Weights of a small transformer language model: biases, a variant of SOAP for these matrices.
Each number is 128 + 32 x the weight over its row's rms, rounded and kept within 0 to 255. Layers, rows and columns count from 0. The size above them is the row's rms in percent of the matrix's.

# layer 9 attention query, 96x64, rms 0.247, rows 0-31, columns 0-63
size [114 108 106 130 118 137 131 110 120 135 121 107 140 108 111 127 106 109 122 124 123 110  97 135 110 107 103 146 137 125  98 117]
[[112 181  90 102  94 103 171 169 189  72 162 125 127 121 101 129 150 164  89 125 184 139  96 113  76 143 131 172 145 103 136  52 166 168 133 101 104 126  97 141 162 113  98 160 141 133 139 191  72 110 117  96 134 132 185 151 162 141 115  96 132 166 142  96]
 [130  77 107  91 157 139  60 103 152 105 141  77 172 124 131 124 112 131 108 114 135 156 130  82  97 150 101  75 143 158  82 144 108 122 140 155 110  96 143 182 137 152  71 145 174 108 126 217  91 104 137 145 152 135 164 200 190 119  83 126 124 129 126  93]
 [115 166 155 140 169 156 103 167 102  99 148 138 125 116 101  76 123 162 139 118 117 141 148 163 122 138 129 200  94 138 182 114 154 137 141 105  88 111 137 131  85 119 153 180 158  68 130 147  89 127  62 147 116 101 209 101 175  99 188 129 136  58 142 119]
 [143  65 146 145 197 109 142 111 146 107 126 133 166 135 121 120 146 100 186 178 115 142 123 145  50 131  98 118  89  89 128 132 137 134 118  98 187 136 161 125 122 110 117 126 191  92 152 186 132 107 163  63 126 159 121 121 152 126 116 224 101 103 102 149]
 [155 103 177 128 183 103 183 143 122  74 173  80 201  75 140 103  98 160 111 122 106 120 115 148 133 149 146 144 136  95 125 184 138  96 125 133 120 134 139 111 137 125 187 176  78 158 145  70 170  85 124 104 155 117 198  96 136  85 144 114 155 110 159 119]
 [143 152 117 133 149  99  96  96 183 160 137 161 146 147  94 160 131 113 173 152 110 143 178  83 111 135 151 144 144  88  77 146 155 131 174  93 119 133 177 138  81 138  88 106 137  87  96 111 167 155 140  59  66 156  62 140 135 111 131 201  98 124 176 137]
 [ 96 223 107 188 138 127 154  69 140 141 150 133 116  82 106  90  92 100 134 180 147 138 109  89 166  96 103 148 148  71  99 151 158  99 109 118 159 119 123  73 129 130 156  95  76 111 111  95  85 151 126 100  67 148 105 158 126 140 132 137  85  97 120 173]
 [144 167 192 123 158 123 177 160 110 149  93 145  75 134  93 104 109  77 130 142 110  66 155 122 131 153  96 148 114  31 135 156 115 128  76 101 137 170  83 102  91 100 139 204 110 116 126 128 152  92 129  93  97 148 125 141 150 152 152 128  87  84 134 164]
 [132 116 162 177 110 138 152  49 157 107  78 172 147 108 124 113 110  71  86 126  95 119 113 100 159 140 124 114 178 120 170 189 127 144 169 135 126 135 122 194  94 140 161 167 100 126 146 107  92 120 169  96 187 117 140 138  63 123 150 131 100 178 100 175]
 [152  77 197 119 157 150 139  73 137 140 108 117 140  93 197 150 129 100  86 129 136 109  52 172  95 125 110 115 104 148 165 104 102 115 115 183 105 102 147 165 110 142 174 176 125 139  77 122  62  95 153 122 148 148 139 123  58 148 175  97 121 141 140 122]
 [ 95 213  97 129  62 112 166 114 144 178 145 138 139 122 158 168 100 128 137 158 165  79 123 120 114 180 108 190 134 119 109 132 172 190 136 150 170 160 107 111 158  89 190 104  76 107 149 162 110  77  89  90 127 110 133 139 152 140 113 117 149 152 109 101]
 [ 73 145  83  73 161 133 108 117 153 108 150 113 126 120  81 116 164 105 148 147 111  91 175 140  97 119 112 145 144 108 144 101 170 141 173 152  74 123  93 154 137 107 154 117 142  76 110 147 142 135 134  78 145 202 167 115  92 125 160 132 189 151 111 229]
 [ 73 128 112 128 116  70 191 161 132 124 116 149 100 109 118 134 117 141 155   9 172 122  58 117 104 194  71 139 124 145 135 146 109 134 170 157 113 111 150  98 122  87 145 141  71 162 104 110 108 157  85 111 151 144 130 114 127 158 140 139 136 115 109  83]
 [ 91 180 147 136 123 129 140 155 125 123 123 126 131 159 105 113 132 106 110  20 141 125 107 148 105 148 207  93  83 118  97 119 123 114  75 140 174  69 128 138 162 138 184  62 170 166 128 125 141 122 138  91 132 106 134  70 145 122  91 105 122 105 130  64]
 [ 86 101 100  71  73 144 150 174 192  89 132 138 160 128 160 149 130 123 134 101 144  89 110 140 136 142 186 136 171 141  88 153 151 160 120  97 109  75 191 139  90 143 114  82 155 125  88 124 114 196  81 157  70 170 119 136 133 112 176 126 140 126  93 147]
 [196 138  68 166 133 145 113  46 130 140 121 118 142 122 190 145 137  83 142 170  92 123 132  93 152 127 172 101 180  65 133 166 100 127 133 142 145  97 124 122 109 115  94 138 177 119 152 116 114 163  97 150  76 178  82 168 148  79 186 111 145 121 127 138]
 [131 115 118 161 182 106 139 131 106 145 138 122 122 120 109 180  91 135 139 199  87 102 128 144 102  83 159  79 153  91 183 159 113 133 109 127 111 108 149 113 137 149 100 121 158  70 113 160 118  71  96 131 143 113 108  79  96 192 191 223 139 154 122 117]
 [ 98 112 156 146 175 110 177  71  92 102 159  80 144 122 134 113 133 155 140 140 108 104 150 135 121 173 161 137 104 119 141 132  80  76 114 178 110 181 114 126 188 138 141 148  95 155 194 158 162 129 142 191 155 143 129 108 152 165  94 114  76 107 121  43]
 [ 93 152 162 184 128 121 104 109  71  69 158  96 159 166  84  87 189 152 113 133 148 122 151 117 135 116 104 156 125 112 169  66 125 171 142  79 129 153 120 160 161 147 112 136 102 197 137 156 104  97 116  92 166 125 147 140 178 175 124 103 178 109 169 171]
 [ 90 138 135 111  87  94 150 192 119  98 133  89  87 130 156 105  77 110 140 158 170 122 131  86 182 157 103 136 150 166 148 122 154 139 172 108  78 151 132 168 100 120 149 126 157 204 107 132 118 149 181 131 133 166 169  93 120 103 165  57 191 141 158 134]
 [ 81 141  88  88 111 129 121 168 103 130 135 209 115 154 142 179 105 160 162 112 166 131  96  94 118 110 161 114 204 115 117 159 131 112  97  98  28 102 135 120 168 127 150 116 172  82 116 137 153 131 139 152  80  71 140 177 142 137 121 121 124 174 105 120]
 [128 166 113 151 161 155 105 122 169  73 115 135 134 142  82 116 166 127 184 115 126 159 146 156  91 185 146 153 155 128  65 155 195 147 157  57 159 125 160 103 167 128 106 124 121 146 115 143 106 162 134  85 134  87 112  95  85 167 100 136 127  47 136 176]
 [142 181  28 105  76 101 131 163 110 111 142  93 112 121 112 126 141 115 118  97 150 129  93 113 132 128  90 160 140 137 136 165  90 162 143 105 105 137  73 194 170 132 158 109 104  99 120  29 121 121 122 131 112 161  60 107 141 133 147  88 137 172 118 103]
 [101 121 101 131 150 132 114 127 164 121  85 104 117 174 108 139 157 223 139 120 129 166  91 114 141 100 118 135 108  72 132 127 131 130 194 130 146  79 149 162  86 177 119  82 123 119 136 199 166 152  96 114 127 115 149 166 148  90 133 198 158 113  64  89]
 [146 116 112 182 220 183 118  79 125 102 161  75 125 117 160 148  92 103 139 164 123 104 130 144 137 136  94  83 124  85 170 115 106 103 132 128  99 112 123 135  63 137  92  77 165  75 149 128 115  82 121 155 131 123 105 189 126  75 167 167 124 164 112 111]
 [ 95 157 154 127  95 122 132 109 192 103 123  76 147 150 134 157 144  75 110  70 105 146 105 180 182 110  95 128  81 146  99 120 150 131 163 193 103 156 145  80 115 137 113 171 131 157 198  98 118 130 140 162  93 119 180 130  95 134 122 118 116 105  56  83]
 [128 157 149  80 150  84 137 106  89 157 119  92 118 117 183 137 139  60 123  59 177 128 106 121 150 137 132 109 179 183 138 107  67 126 111  99 158 142 179 101 129  89 171 115  88 123 110 120 167 204 122 158 155 127 125 113 139 112 132 181 113  95 171  85]
 [115 105 189 139 160 109 186 133 153 117 101 115 152 116 118 147 144 170 122 114 130  93  90 143  78 129 119 133  78 158 133 137 115 162 101 174  97 133  99 107 208 101 172 182  86 175 157 146 163 131 145 126 169  95 127 104 139 161 155  89 116  36 163 115]
 [ 99 168 101 134 136 148 105 112 106 113  95 125  73 128  82 136 122 174 173 168 173 150 149  53 153 165 155 114 171 113 131 156 147 153 103 117 121  98 156 104  82 154 134 169 143  75 102  93  94 119  98 105 110 137 161  93 130 135 193 140 144 215  78 111]
 [131 153  73 123 109 135  66 186 126 189 158 135 116 101 165 133 134  88 141  55 109 139 112  61 143 113 131  93 155 113  94 118 148 146 208 152 108 145 122 110 131 113 114  72 121 133 100 115 104 187 105 125  82 167 168 146 172 126 159  89 132  95 125  83]
 [ 88  91 150 110 143  93 117 135 125 173 100 117 146 153 109 148 161 189 110  90 137 200 114 109  85 197 125 134 164 110 153 115 216 158 119 111 144 161 135 132  86  60 157 176  91 168 103 111 140 134 117  86  88 142 127 163  95 145  82 104 117 115 106 114]
 [106 173  80  99 179  88 125 146 144 124 184 143 114 123 186 164 136  82 161 135 121 171 116 157 139 121 101 136 151 101  85 143  61 145 183 101 161 154 105 140 117 159 148 107 153 105 181 179 157 181 123 137  65 101  98 108 145  65 122 113 118 162 128 160]]
# layer 9 attention key, 96x64, rms 0.259, rows 0-31, columns 0-63
size [112  99 100 119 114 144 119 101 122 125 108 102 129 104 103 126  98 119 107 126 115 106  95 136 111 110  90 152 129 134  94 120]
[[ 69 114  63 114 126 159 114 130 166  82 144 160 180 132 118 142 133 103 128 165 125 157 168  70 107 120 141 178 120  96 105  94 148 131 152  57  52 139 145 142  89 107  80 114 136  85 155 125  87 134  82 102 102 110 153 138 185  97 132 157 142 165  88 153]
 [129  29 139 118 171  99 105 109 170  73 142 128 166 125 138 152 185 120 126 116 145 145 129 106 117 127 143 109  99 123 131 153 105 102 128 118 134  91 145 145 136 196  88 139 190 131 190 180 130  71  94 128 141 158 146 173 176 125 104 107 145 115  68  79]
 [112 126 185 131 167 119 130 127 163  91 161 106 122 138  89  86 118 121 114 114 184 168 118 148 113  97 129 127 105 105 153 104 159 119 131 104  78 106 157 105  86 158 158 109 131  30 154 121 104 148 116 101  93 136 169  88 169  88 199 140 199 121 187 140]
 [110  53 175  79 170 123 121 138 134 106  69 151 147 144 140 130 149 136 122  99 114 139  90 187  50 156  90 170  75  96 118 137 152 153 120 137 161 168 141 142 187  69 170 159 160 127 106 134 131  75 128  84 146 165 123 100 116 106 117 134 172  94 131 110]
 [ 98 100 109 118 135  77 170 153 129 160 158 102 120  79 146 111  90  87 100 126 126 110  74  95 167 137 106 124 161 129 105 141 150 119 127 128 102 117 163 140 177 149 226 121 100 140 145 134  89 153 112  71 108 145 186 148 179  82 214 111 164 123 120 119]
 [165  76 180 143 156 118 165  81 134 141 122 161 188 133 124 113 110 129 183 140 103 120 138 131 103 132 154 105 115 112 153 177 150 105 111 122 175 200 138 101 104  82  99 207 168 155 124 145 172 126 161 100 114 138  94 144  67 158 152 162  96  72 119 163]
 [ 88 183 184 208 146 130 192  70 129 140 124 120 138  93 114  94 113 136 135 179 103 136 167 161 115  89 131 165 118  83 109 172 131 109 134 119 146 157  85  76 100 136 150 152  92 168 173  98 110  97 133 117 115  70  94 142 102  93 114  97  92  99  99 154]
 [151 158 160 118 123  70 126 170 169 134 141 131  90 121 127  94 159 149 149 185  94 117 102 154  86 129  88 160 131 113 170 175 144 203 137  96 139 184 118 111 121  92 158 143  55 138 100  62 150  96 115  64 128 100 142 120 135  75 152  87 149 114 153 118]
 [104 114 127 117  84 127 181 112 160 101 103 134  83 118 141  86 116 140  84  42 108 106  86 108 147 148 149 125 158 135 138 168 122 187 178 172 161 120 105 166 121 106 136 174 103 181 138  97 134 126 137  67 182 112 121 114 105 109 105 109 124 194  68 168]
 [ 71  88 138 115  90 159 155 140 135  99 107 133 122 101 172 154 138 112  96 118 151 139  74 122 110 143 131 109 143 176 102 123  82 151 143 181 162  92 113 145 123 117 126 119 123 138  85  63  76 115  66 150 196 174 135 119  95 144 162 128 206 189  97 104]
 [107 205 111 154 146 139 123 104 171 181 164 157 125 132 143 122  84 129 198 147 125 126 124  61 116  84 140 181  99  79 136 160 178 111 137 143  98 119  54  87 109 127 150 101  55 118 136 166  96 115 134 104 102 160 124 137 119 105 121 149 144 184  96 125]
 [100  87 127  87 162 129 152 124 210 114 155 128  98 133  80 145 133  98 171 157  68  63 212 191 119 143 115 109 109 122 111 125 158 122 168  94  77 143 140 125 136 153 122  91 140 112 156 105 161 111 134 122 144 146 153 109 105 153 168 149 159 141  73 189]
 [103 184  80 166 146 114 156  84 101 134 177 116 139  97 132 115 137 121 159  85 187 138 104 113  73 196  90 142 174 105 106 165 143 156 214 138 116 136 139 143  73 139 174 100  99  88  87 147  99 172 139 150 133 142 146 136 110 148 143 175 106 159 137  99]
 [ 64 209 119 163  97 116 129 171 108 116 160 145 134  90 151 179 137  59 140  43 131 159 136  76 152 119 159 145 131 142 164  92 114 129 126 128 151  99 179 134 165 113 148  71 139 105 106 103 136 107 169 124  75 110  92  93 137 127 127 121 124 106 139  65]
 [138 114 111 112 167 119 115  44 175 151 167 130 173 114 177 109 119 113 142 131 128 135 164 201 112 162 112  84 187  90 138 104 127  98 124 101 160  85 141 115 106 133 106 144 143  91 154 117 152 168 146 159  31 109 124 171 130 156 169 117 122 138 103 184]
 [196 123 134 144 169 131 183 100 120 143 103  51 182 110 142 177 119 180  99 165  52  82 116 153 142  94 148  80 107 108 146 129 120 137 100 172 179 148 104 107 127 121  98 178  99 143 164 106 146  87 111 161 116 133 100 167 148 151 122 140 169 133  92 145]
 [136  52 178 108 132 120 139 162 109 114  72 132  89 138 171 167 119 108 146 155  85 123 117 150  76 109 115 140 139 149 146 159 148 102  73 163 126 121 126 104 150 109 173 165 117  54  99 152 172 110 107 139 174  72 147 121 133 146 211 118 182 141 121 160]
 [112 114 125 184 141 121 158 177  74 143 145  90  80 150  89 130 166 104 152 124 142 127  97  70 122 190 102 161  72 135 130 124  87  75  92 124 137  91 127 155 195 171 137 156  84 154 158 124 172 129 134 116 146 115 154 136 172 173  87  90 133 163 133  72]
 [ 78 180 142 175 139 113  69 139 117  69 154 135 129 161  76 136 157 101 107 142  82 137 164  74 112 108 112 149 160 119 128  72 125 125 147  92 105 146 128 146 122 185  92 146 119 163 137 166 108 162  96  33 171 131 133  93 155 110 138 166 186 123 133 138]
 [ 99 129  90 131 142 132  64  63 105 131 182 101 105 122 165 100 109 100 122 146 112 110 127 113 191 157 130 140 154 145 124 116 103 136 211  49  81 147 178 121 110 151 116  92 140 113  99 115 111 190 150 160 113 180 123 165 153  81 154 109 131 179 116 133]
 [140  78 104 149 173 131 113 111 111 137 161 171 116 107 140 196  94 168 174 140 115 137 165 126 102 107 168 146 159  97 119 171 119 117 126 131 113  62 168 124  99 155 110 146 138  87 110 105 190 122 148 187 108  84 106 146 155 120 106 159  66 131  74 204]
 [ 89 167 206 115 158 108 153  98 168 129 141 159 161 152  95 123 186 154 124 111 127 121 109 116  57 119 149 121 135 136  49  73 184 125 157  95 150 139 162 130 137  81 116 100 138 105 159 170 127 139 163  74 112 103  99 126 123 128 100 183  73  89 113 127]
 [147 210  50 174  91 131 143 118  80 125 204 151 121 147 116 136  97 164 151 129 118  86 125 119 100 122 110  95 141 139 188 142 136 109 154 134 114 157 122 125 121 166 127  60 105  78 153 106 130 105 130 124 161 179 113 144 118 169 170 114  72 192 123 141]
 [132 142 152  88 196 130 166 121 142  93 106 110 166 136 136 148 143 120 129  76 143 198 155 149 132 176 105  76 109  93 183 144 116  70 128  82 115 107 140  91  92 118 142 146 142 130  97 202 169 113 120 136 121 113 144 194 109  80 154 184 135  72 110 133]
 [176  66 191 141 165 163 134 129  89 111 109 100 103  89 161 136  94  94  74 128  85  84 101 147 104 122 111 134  57 133 161 150 124 107 106 142 152 105 117 143 105 115 128 181 103 141 157 151 136  37 110 126 151 102 149 156  69 138 114 170 182 134 128  98]
 [139 164 147 140  55 147 152 187 155 126 157  81 130 124 100 116 157  83 119  79 163 165  88 150 158 188 122 186 137 157 129 123 165 100 151 127 149  99 129 117 113 177 136 171  87 118 154  94 107 142 148 204 108 135 141 109  76 120  85 110  78 117  74 121]
 [113 126  88 179 161 110  98 102  68 206 151 136 173 150 152 102 148 161 119  95 166 122 123 125 124 101  95 139 159 129 119 136  83 139 138 125 109 142 134 111 177 153 160  58 117 161 121  76 131 146  97 161 149  81 107  98 116 169 124 212 111 123 112  59]
 [ 77 164  89 121 103  81 151 205 147  89 151 121 115 152 139 151 140 142 137  95 175 131  80  79  95 136 127 153 150 166  92 112 128 146 182 136  91 109 108 158 181 107 165 135  80 174 119 110 107 165 102 152 154 144 147 109 162 141 141  49 149 107 149  68]
 [133 115 140 142 151 146 127  48 119 126 112 121 108 141  67 168 149 129 131 152 133 164 160 117 144 102 125  94 164 134 124 185 174  92  99  81 141 114 179  79  90  94 171 171 139  63  98 115 155 128 154 133 115 110 159 136 135  83 168 169 134 219 115 157]
 [140 155 121 196 191 159 137  93 112 133 173  59 152 100 142  99 119  78 174 116 120 146 133 121 142  86 149 105 157  65 120 160 106 123 156 142 106 167 109  99  70 168  84  92 165 106  98 110 168 129  90 170 100 139 117 137 135 153  84 150  70 103  97 126]
 [ 91 112  96  80 120  75 136 115 137 186 129 144 109 140  66 138 160 205 158 123 186 227 114  63 137 129  76 155 110 102 122 144 156 141 167 104 164 167 161 187 102  82 142 110 115  99 101 143 124 126 138 116 148 126 121 139 139 131 130 150 141  99  96 122]
 [151 125 115 196 170 159 165 131 142 118 164 137 122 153 131 113 129 119 138 168  63  95  58 170 122 100 110 132  75  99 181 115  76 130 142 134 142 138 108 105 159 147 140 125 151 113 148 173 130 130 124 167  88 113  69 159  93 116  92 220  72 142 113 153]]
# layer 9 attention value, 96x64, rms 0.265, rows 0-20, columns 0-63
size [ 81 123 106  98 113  98  93  96  91 119 102 100  87  92 106 103  89 112  99 108 109]
[[163 146 112 115  91 161 130 185 116 123 144 163 115 122 163  82  66 126 155 120  83 140 156  67 132 131  93  98 105 135 159 126 108 172  93  92 160 123 128 113 196 149 122 125 124  80 118  98 205 103 156 113 142 103 165  71 142  84 150 164  62 138 112  90]
 [102 130 110 153 131  79 153 117 138 119 125 144 141 117 137 184 105  87 110 174 164  91  92 136 161 104  50 137 140 102 178 119 142 183 139 145 160  98  93 210  38 127 136 171 132 109 122 116 110 111 152 151 127 165 111  90  75 120 153 111 110 154 152 181]
 [108 167 128 178 136 156 130 102  95  62 123  99 161 186 138 155 104 117 171 128 110 121 106 167 139 113  76 116 112 175 111  91 129 171 139 103 173  77 116 145  87  90 100 138  97 135 115 128  67 127 133 151 200 125 165 162 158 156  78 121 128 105 180 187]
 [139 150 133 105 118 104 137 149 117 158 152 127 119 136 168  68  47 156 117 150 136 146  57 128 102  69 148  85 142  99 101  95  99 169  70 106 109 119 156 135 102 148 161 143  99 108 185 196 126 166 127  81 113 107  62 139 147 148 141 178 170 143 125 136]
 [138 106 108  90 152 110 108 192  96 119 166  93 156 133 145  89 156 113 148  77  92  76  91 174  98 111  96 132 142 136  87 141  98 180 120  80 139 139 119  73 117 177 185 102 154 111 142 136 159 157  73 125 161 122  88 112 152 126 129 161 133  62 172 179]
 [159 118 156 123 109 100 108 172 137 161 154 153 182 148 191 152 123  91 128  79 107 101  92 163 164 137 147  57 112 115  65 196  97 121 185 106  99 132 189 116 107 138 158 120 162 164 116 115 106 152 132  81 150 109  83 109 150  73 170 145 109 149 139 132]
 [137 142 153 141 149 137 106 102 163 170  68 107  94 109 145 179 184 121 104 173 156 154 125 103  93 131  97  70 122  92 181  90 137 118 137 166 119 108 144 153 125  64 116  72 164 153  87  78 145 150 143 111 128 124 200 182 156 119  98 139 111 159 108  76]
 [133 113  99 103 118  92 147 105  77 165 163 134 117 147 119 182 128 139 151 132 140 153 121  71 152 168 200 101  88  91 189 104  82 169 100 119 150 161 129 154  91 119 124 124 110  77 162  89 103 129 144  91  76  75  92 130 121 107 130 118 162 142 216 129]
 [123 108  94 116  81 114 164  87 167 174 107 113 120  91 110 128  84 135 148 108  90  74 122 137 164 130  95 107 138 106 110 118 127  86 180 177 132  95 165 130 171 136 175 125 141 143 133 165 124 156 168 103  82 200 135 136  59 179 118  77 159 111  65 121]
 [145  96 165 180 129 167 107  91 199 138 129 111 110 139 181 132  61 110 103  98 100 162 120 120 160 162  91 149 151 122 110 165 109 136 129 182 167 136 123 187  93  74 127  79 123 133 131 117 123 166 118 128  84 180  75 140 133  61  85  88 159 143 125 120]
 [190 105 124 124 139 124 125 123 143 117 118 110  91  97 112 112 147  80 117 145 146 170 146 104 169  95 141 145 124 130  63 109  85 198 150 104 118 114 133 150 141 111 103 108 148 135 156 189 162 174 185 170 153 105 128 197 128 149 106 116 132  81 224 172]
 [131 162 169 144 102  84 150 166 121 136 121  85 122 120 132 160 144  77 100 158  93 155 151 157  93 101 136 131 158 212 188 145 109 105 169  79 147 132 138 115 133 208  71 120 179 118 135 104  80 136 111 119 155 137 107 139  72  78 168 139 142  84 152 125]
 [172 137 107 166 125 144 141 122 246 188 108 137  81 141 170 146 178 100  95 160 128 123 116 157 140 123 156 148 117 136  73 129 111 129 155 164 105  50 150 127 114 108 155 149 173  73  99 101 114 124 156 146 119  64 121 123 147 127 143 111 109  80 140 153]
 [138 147 169  75  97 174  85 108 118 155 118 111  96 196 142 127  81 101 111 121 130 137 152 146 134 181 127 127 163  74  65 187 129 152 121  95 165 171 121 154 112 133  95 121  99 141 121 140 155 133  81 161 124 132 116  94 170 108  90 150  98 162 222  99]
 [182 112 103 119 118 145 143 178 164 141 117 147 137  97 103 163 137 116 144 133  96 156 114 130 122 128 125  68 139 107 156  96 122 118 199 156 104 119  25 115 127 150  90 135 189  74 167 110 136  81 104 196  93 109 105 109 164  99 133  90 155 130 163  85]
 [ 70 136 128  86 144 121 105  81 139  84 156 103 114 107 147 103 188 155 128 125 178  83 209 107 114 126  63 135  92  83 139 109 132 155 157 145 171 135 117 134 161  69 135 119  85 151 164 142 146 114 205 148 108 116 121  99 137 120 125 168 117 109 198 119]
 [172 131 130  96 138 141 105 144  99 162 125 170  92 109 141 190 118  88 122 157 126 145 190  83  66 110 181 198 105 140  71 107 116 132 136 123 165 161 119 186  95 159 153 115 127  85 144  83 124  77 197 134  94 134 115 104 188 112 112 120 124 142 124 132]
 [ 71  67 170 131  76 171 103  67 138 102  91  99 146 141 112 130  55 139 138 123 129 117 125  87 127 123  89 106 117 137 109 155  83 141 170 154 145 157 215 123 164 105  76 108 142 165 140 137 129 153  94 140 133 184 105 185 140 111 134 131 121  70 107 139]
 [154 109  67 127 125 135 103 101 151 125 153 116 168 113 143  68  84 148 103 132 119 116 165 176  53 147 156 179 153 115 156 110 149 141 130 147  99  89  91  76 130 129 212 112 116 182 132 160 119  96 112 141 139 153 132 178 209  98 133 106 142  94 102 158]
 [111 114  96 121  85 123  87 126 150 107 154 115 171 134 131 129 182  89 110 170 113 178 107 147 119  83 107 103  97 130  84 131 152 119 160 179 177 160  93 160 126 184  82  91 114 117 130 184 169 120 182 101 134 133 101 190  65 113  67  88 144 109 147 117]
 [134 144 118 124  91 119  93 119 101  93 160  85 113 135 110 105 149  94 130 147 135 106 156 176 114  82  54 146  93 169 101 157 181 169  93 149  71 122  67 159 137 205  69 123  85 125 106  84 133 112 145 145 118  93 134 151  93 150 106 105 156  76 112 162]]
# layer 9 attention output (transposed), 96x64, rms 0.249, rows 0-19, columns 0-63
size [ 87 125 107  99 115 100  84 104 102 117  97  96  99  84 103  96  90 112  98 122]
[[ 64 123 143 147  95 133 132  95 161   6 139 129 131 132  86 144 165 136 130 123 104 142 148 144 111 162 134 146 171 180  96 135 166 118 144 119 147  85 185 162 107  96 109 169 146 146 149 182  63 138 153 102 119 150 109 160  85  89 105 144 149 143 135 171]
 [161 105 147 121 132 163  74 169  85 136 146 129 179 141 118 110 137 168  89  94 148 150 122 148 114 147 156 126 100 130  94 102 148  61  70  96  95 112 158 100 171 158 132  82 153 119 161 148 153 139 105 162  95 106 118 136 180 161 106  81 109  83 103  30]
 [199  80 126  88 132 129 127 152 147 179 161 157 110 140 159 184 130 170 145 153 147 156 138  97 119 158 174 125 111 136 113 154  93  81  89  95  81 124 174  90 169 100 185 117 156  75 122  77 164  95 142 158 110 158  71 108 147 112 157  98  91 154 121 103]
 [115 141 184 123 145 152 108 133 191 154 166 108 141 161  94 100 158 146 120 111 104 186 167 130 143 154 121 150 114 150  88 149 192 112 156 111  96 207 158 155 130 145  78 135 136 133  89 109  94 127 154 126 191 160 209 153 113 102 176 142 141  80 115 108]
 [126 123 138 109 122 150  97  57 149 166  83 127 151 131  78 156 137 159  81 153 152 177 129  91 159 157 113  96 117  97 151 136 152 128 115 151  67 121 119 153  58  77 117 160 115  92 105 132 126 135 150 137 101 162 171 172  58  75 162  87 163 142  96  84]
 [ 80 103 142 145 195 120  95 127 148 105 118 107 140 168  30 110 134 191 119 167 141 163 158 117  79  96 105 163 110  78 187  78 181 146 139  87 120 114  81  96 137 118  82 139  90 128 132 131 155 129 144  92 148  96 186 127 131 103 119 132 135 119 140 102]
 [186  92 157 149 130 102 116 128 110  84 190  87 134  79 138 113 135 114 126  97 118  41 155 173 135 177 129 121 137 145 105 110 131 101 126 128 138  99 123 116 162 177  77 128  56 182 130 115 114 144 169 143 133 110  75 101 135 129 167 115 118 215 131 156]
 [104 106 167 174 148 110 152 169 195 153 155  88 168 125 115 111 160  81 134 103 143 127 159 214 108 166 153 154 115 168  86 102 113 107 121 126 126  89 128  78 118 170 143 132 122 151 141 154  97 183 147 133 121 156 175  96 119  83 156 136 156  73  55 135]
 [109 131 150 226 125 155  88 108  51 129 135 134 125 155 147 101 133 147 125 146 120 151 174 133 155  81 161 126 124 156 188 122 132 160  65 128 188 149 134 135 147 189 141 119 132 143 149 150 127  93 111 188 135 116 165 125 175  90 105 135 192 149 178 119]
 [127 182  97 150 131  81 164 208  60 127 156  65  86 120  56 124 172 174 186 133  91 112 170  96  97  85 122 140 102 121 154 147 130 129 110 164  88  96 126 103 136 146 138 175 109 118 138 128 163 128 106 147 114 148 126  69 164 142 122 133 106  87 123 116]
 [ 87 168 144 199 152 153 180 143 126 160 149  97 100 136 168 135  95 111 116 134 143  97 113 137 121 182 102 130  75 161 149 173 133 118 122 146 138 123 128  64 119 127 150 139 119  83 127  65  94  88  75 147 183 142 144 132  80 108 165 168 150 196  99  80]
 [ 96 104 149 114 172 112 165  75  83 120 157 111 124 136 100 105  96 137 135 143 163 134  96 151 128 155 127 164 140  70 155 120 129  45 114 140 133 126 147 206 138  64 188 101  83  83 138 126 137  92 122  95 118 106 174 172 164  93 160 144 131 181 140  91]
 [117 115  81 160 109 126 132 167  64 107 130  71 126 163  69 106 120 159 125 111 118 123 150  75 112 186  90  97 119 100 204 181 162 114 152  92 121 182 134 128 150 115 118 144  94 197 126 127 190 165 137 149 158 136 139 124 157 115  83 137 121 166 131  80]
 [108 182 123  97 143  47 155 181 152  88 146 117 117 104 103 142 128 139 115 116 133  84  91 136  75 110 131 107  98 180 138 152 115 125 139 115 119  33 135 105  81 143 115 149 129 142 176 155 136 122 119 174 183 131 131 157 123 127 154 128 106  88  48 185]
 [103 113 161 183 103  51 135 127 114 135 112 118 151 148  97 103 159 106 117  46 120 159 107 116 156 159 122 130 146 132 127 118 120 133 124  92 191  87 249  99 137 150 171 143 113 156 186  94 148 152 129 135 160 131 119 131  92  97 107 152 100 156 115 158]
 [128 141 143  99 120 174 101 169 122 125 103 163 169 114 170 151 103 120  99 119 142 142  88 103 143 180 255 121 114 135 116 148 137 117 140 159 148  85 127 145 107 189 116 211 165 108 149  57 148 139 132 143 127 150 125 125  87 124 123 171 107 141 100 126]
 [ 88 104 150 172 106  53 187 106 121 108 125 110 134 173 128 112 145 181 104 124 144 118 111 127 133 157 119  66 126 181 108 139 127 114 159 135 152  85 169 113 126  76  95 142 116 138 144 204 159 216 106 167 124 164 126 131  87 160 124 147 127 118  73 162]
 [121 179 173 109 102 160 103 170  91 124 119 128  65 116 113 117 130 100 142 161 111 109 150 149 114  50 130 182 119 120 165 103 136 146 125 139  85  98 171 132  79 138 172 125 116 108 149  58 126 104 126 145 175 136 179  76 110 189 150 138  99 174 143 190]
 [113 101 163 114 103 113 102 161 115 167  83 140  80 141 128 168 194 160 113 116 134 176 131 110 166 128 114 109 166 188 158 135  95 132 145 181 145 139 156 130  84 124 112 134 161 116  65 128 145 168 171 161 151 121 112  98  41 140 114 188  79 141 133  77]
 [146 119 109 120 140  97 149 181  88 113 148 110 133 117 149  98  89 169 119  92 128  98  92 112 129  91 160  85 146 115 146 162 133 129 100 120 118 117 143  58 136  74 200 126 123  80  68  78 118 146  39 128 118 105 145 117 137 110 180 200 138 173 142 145]]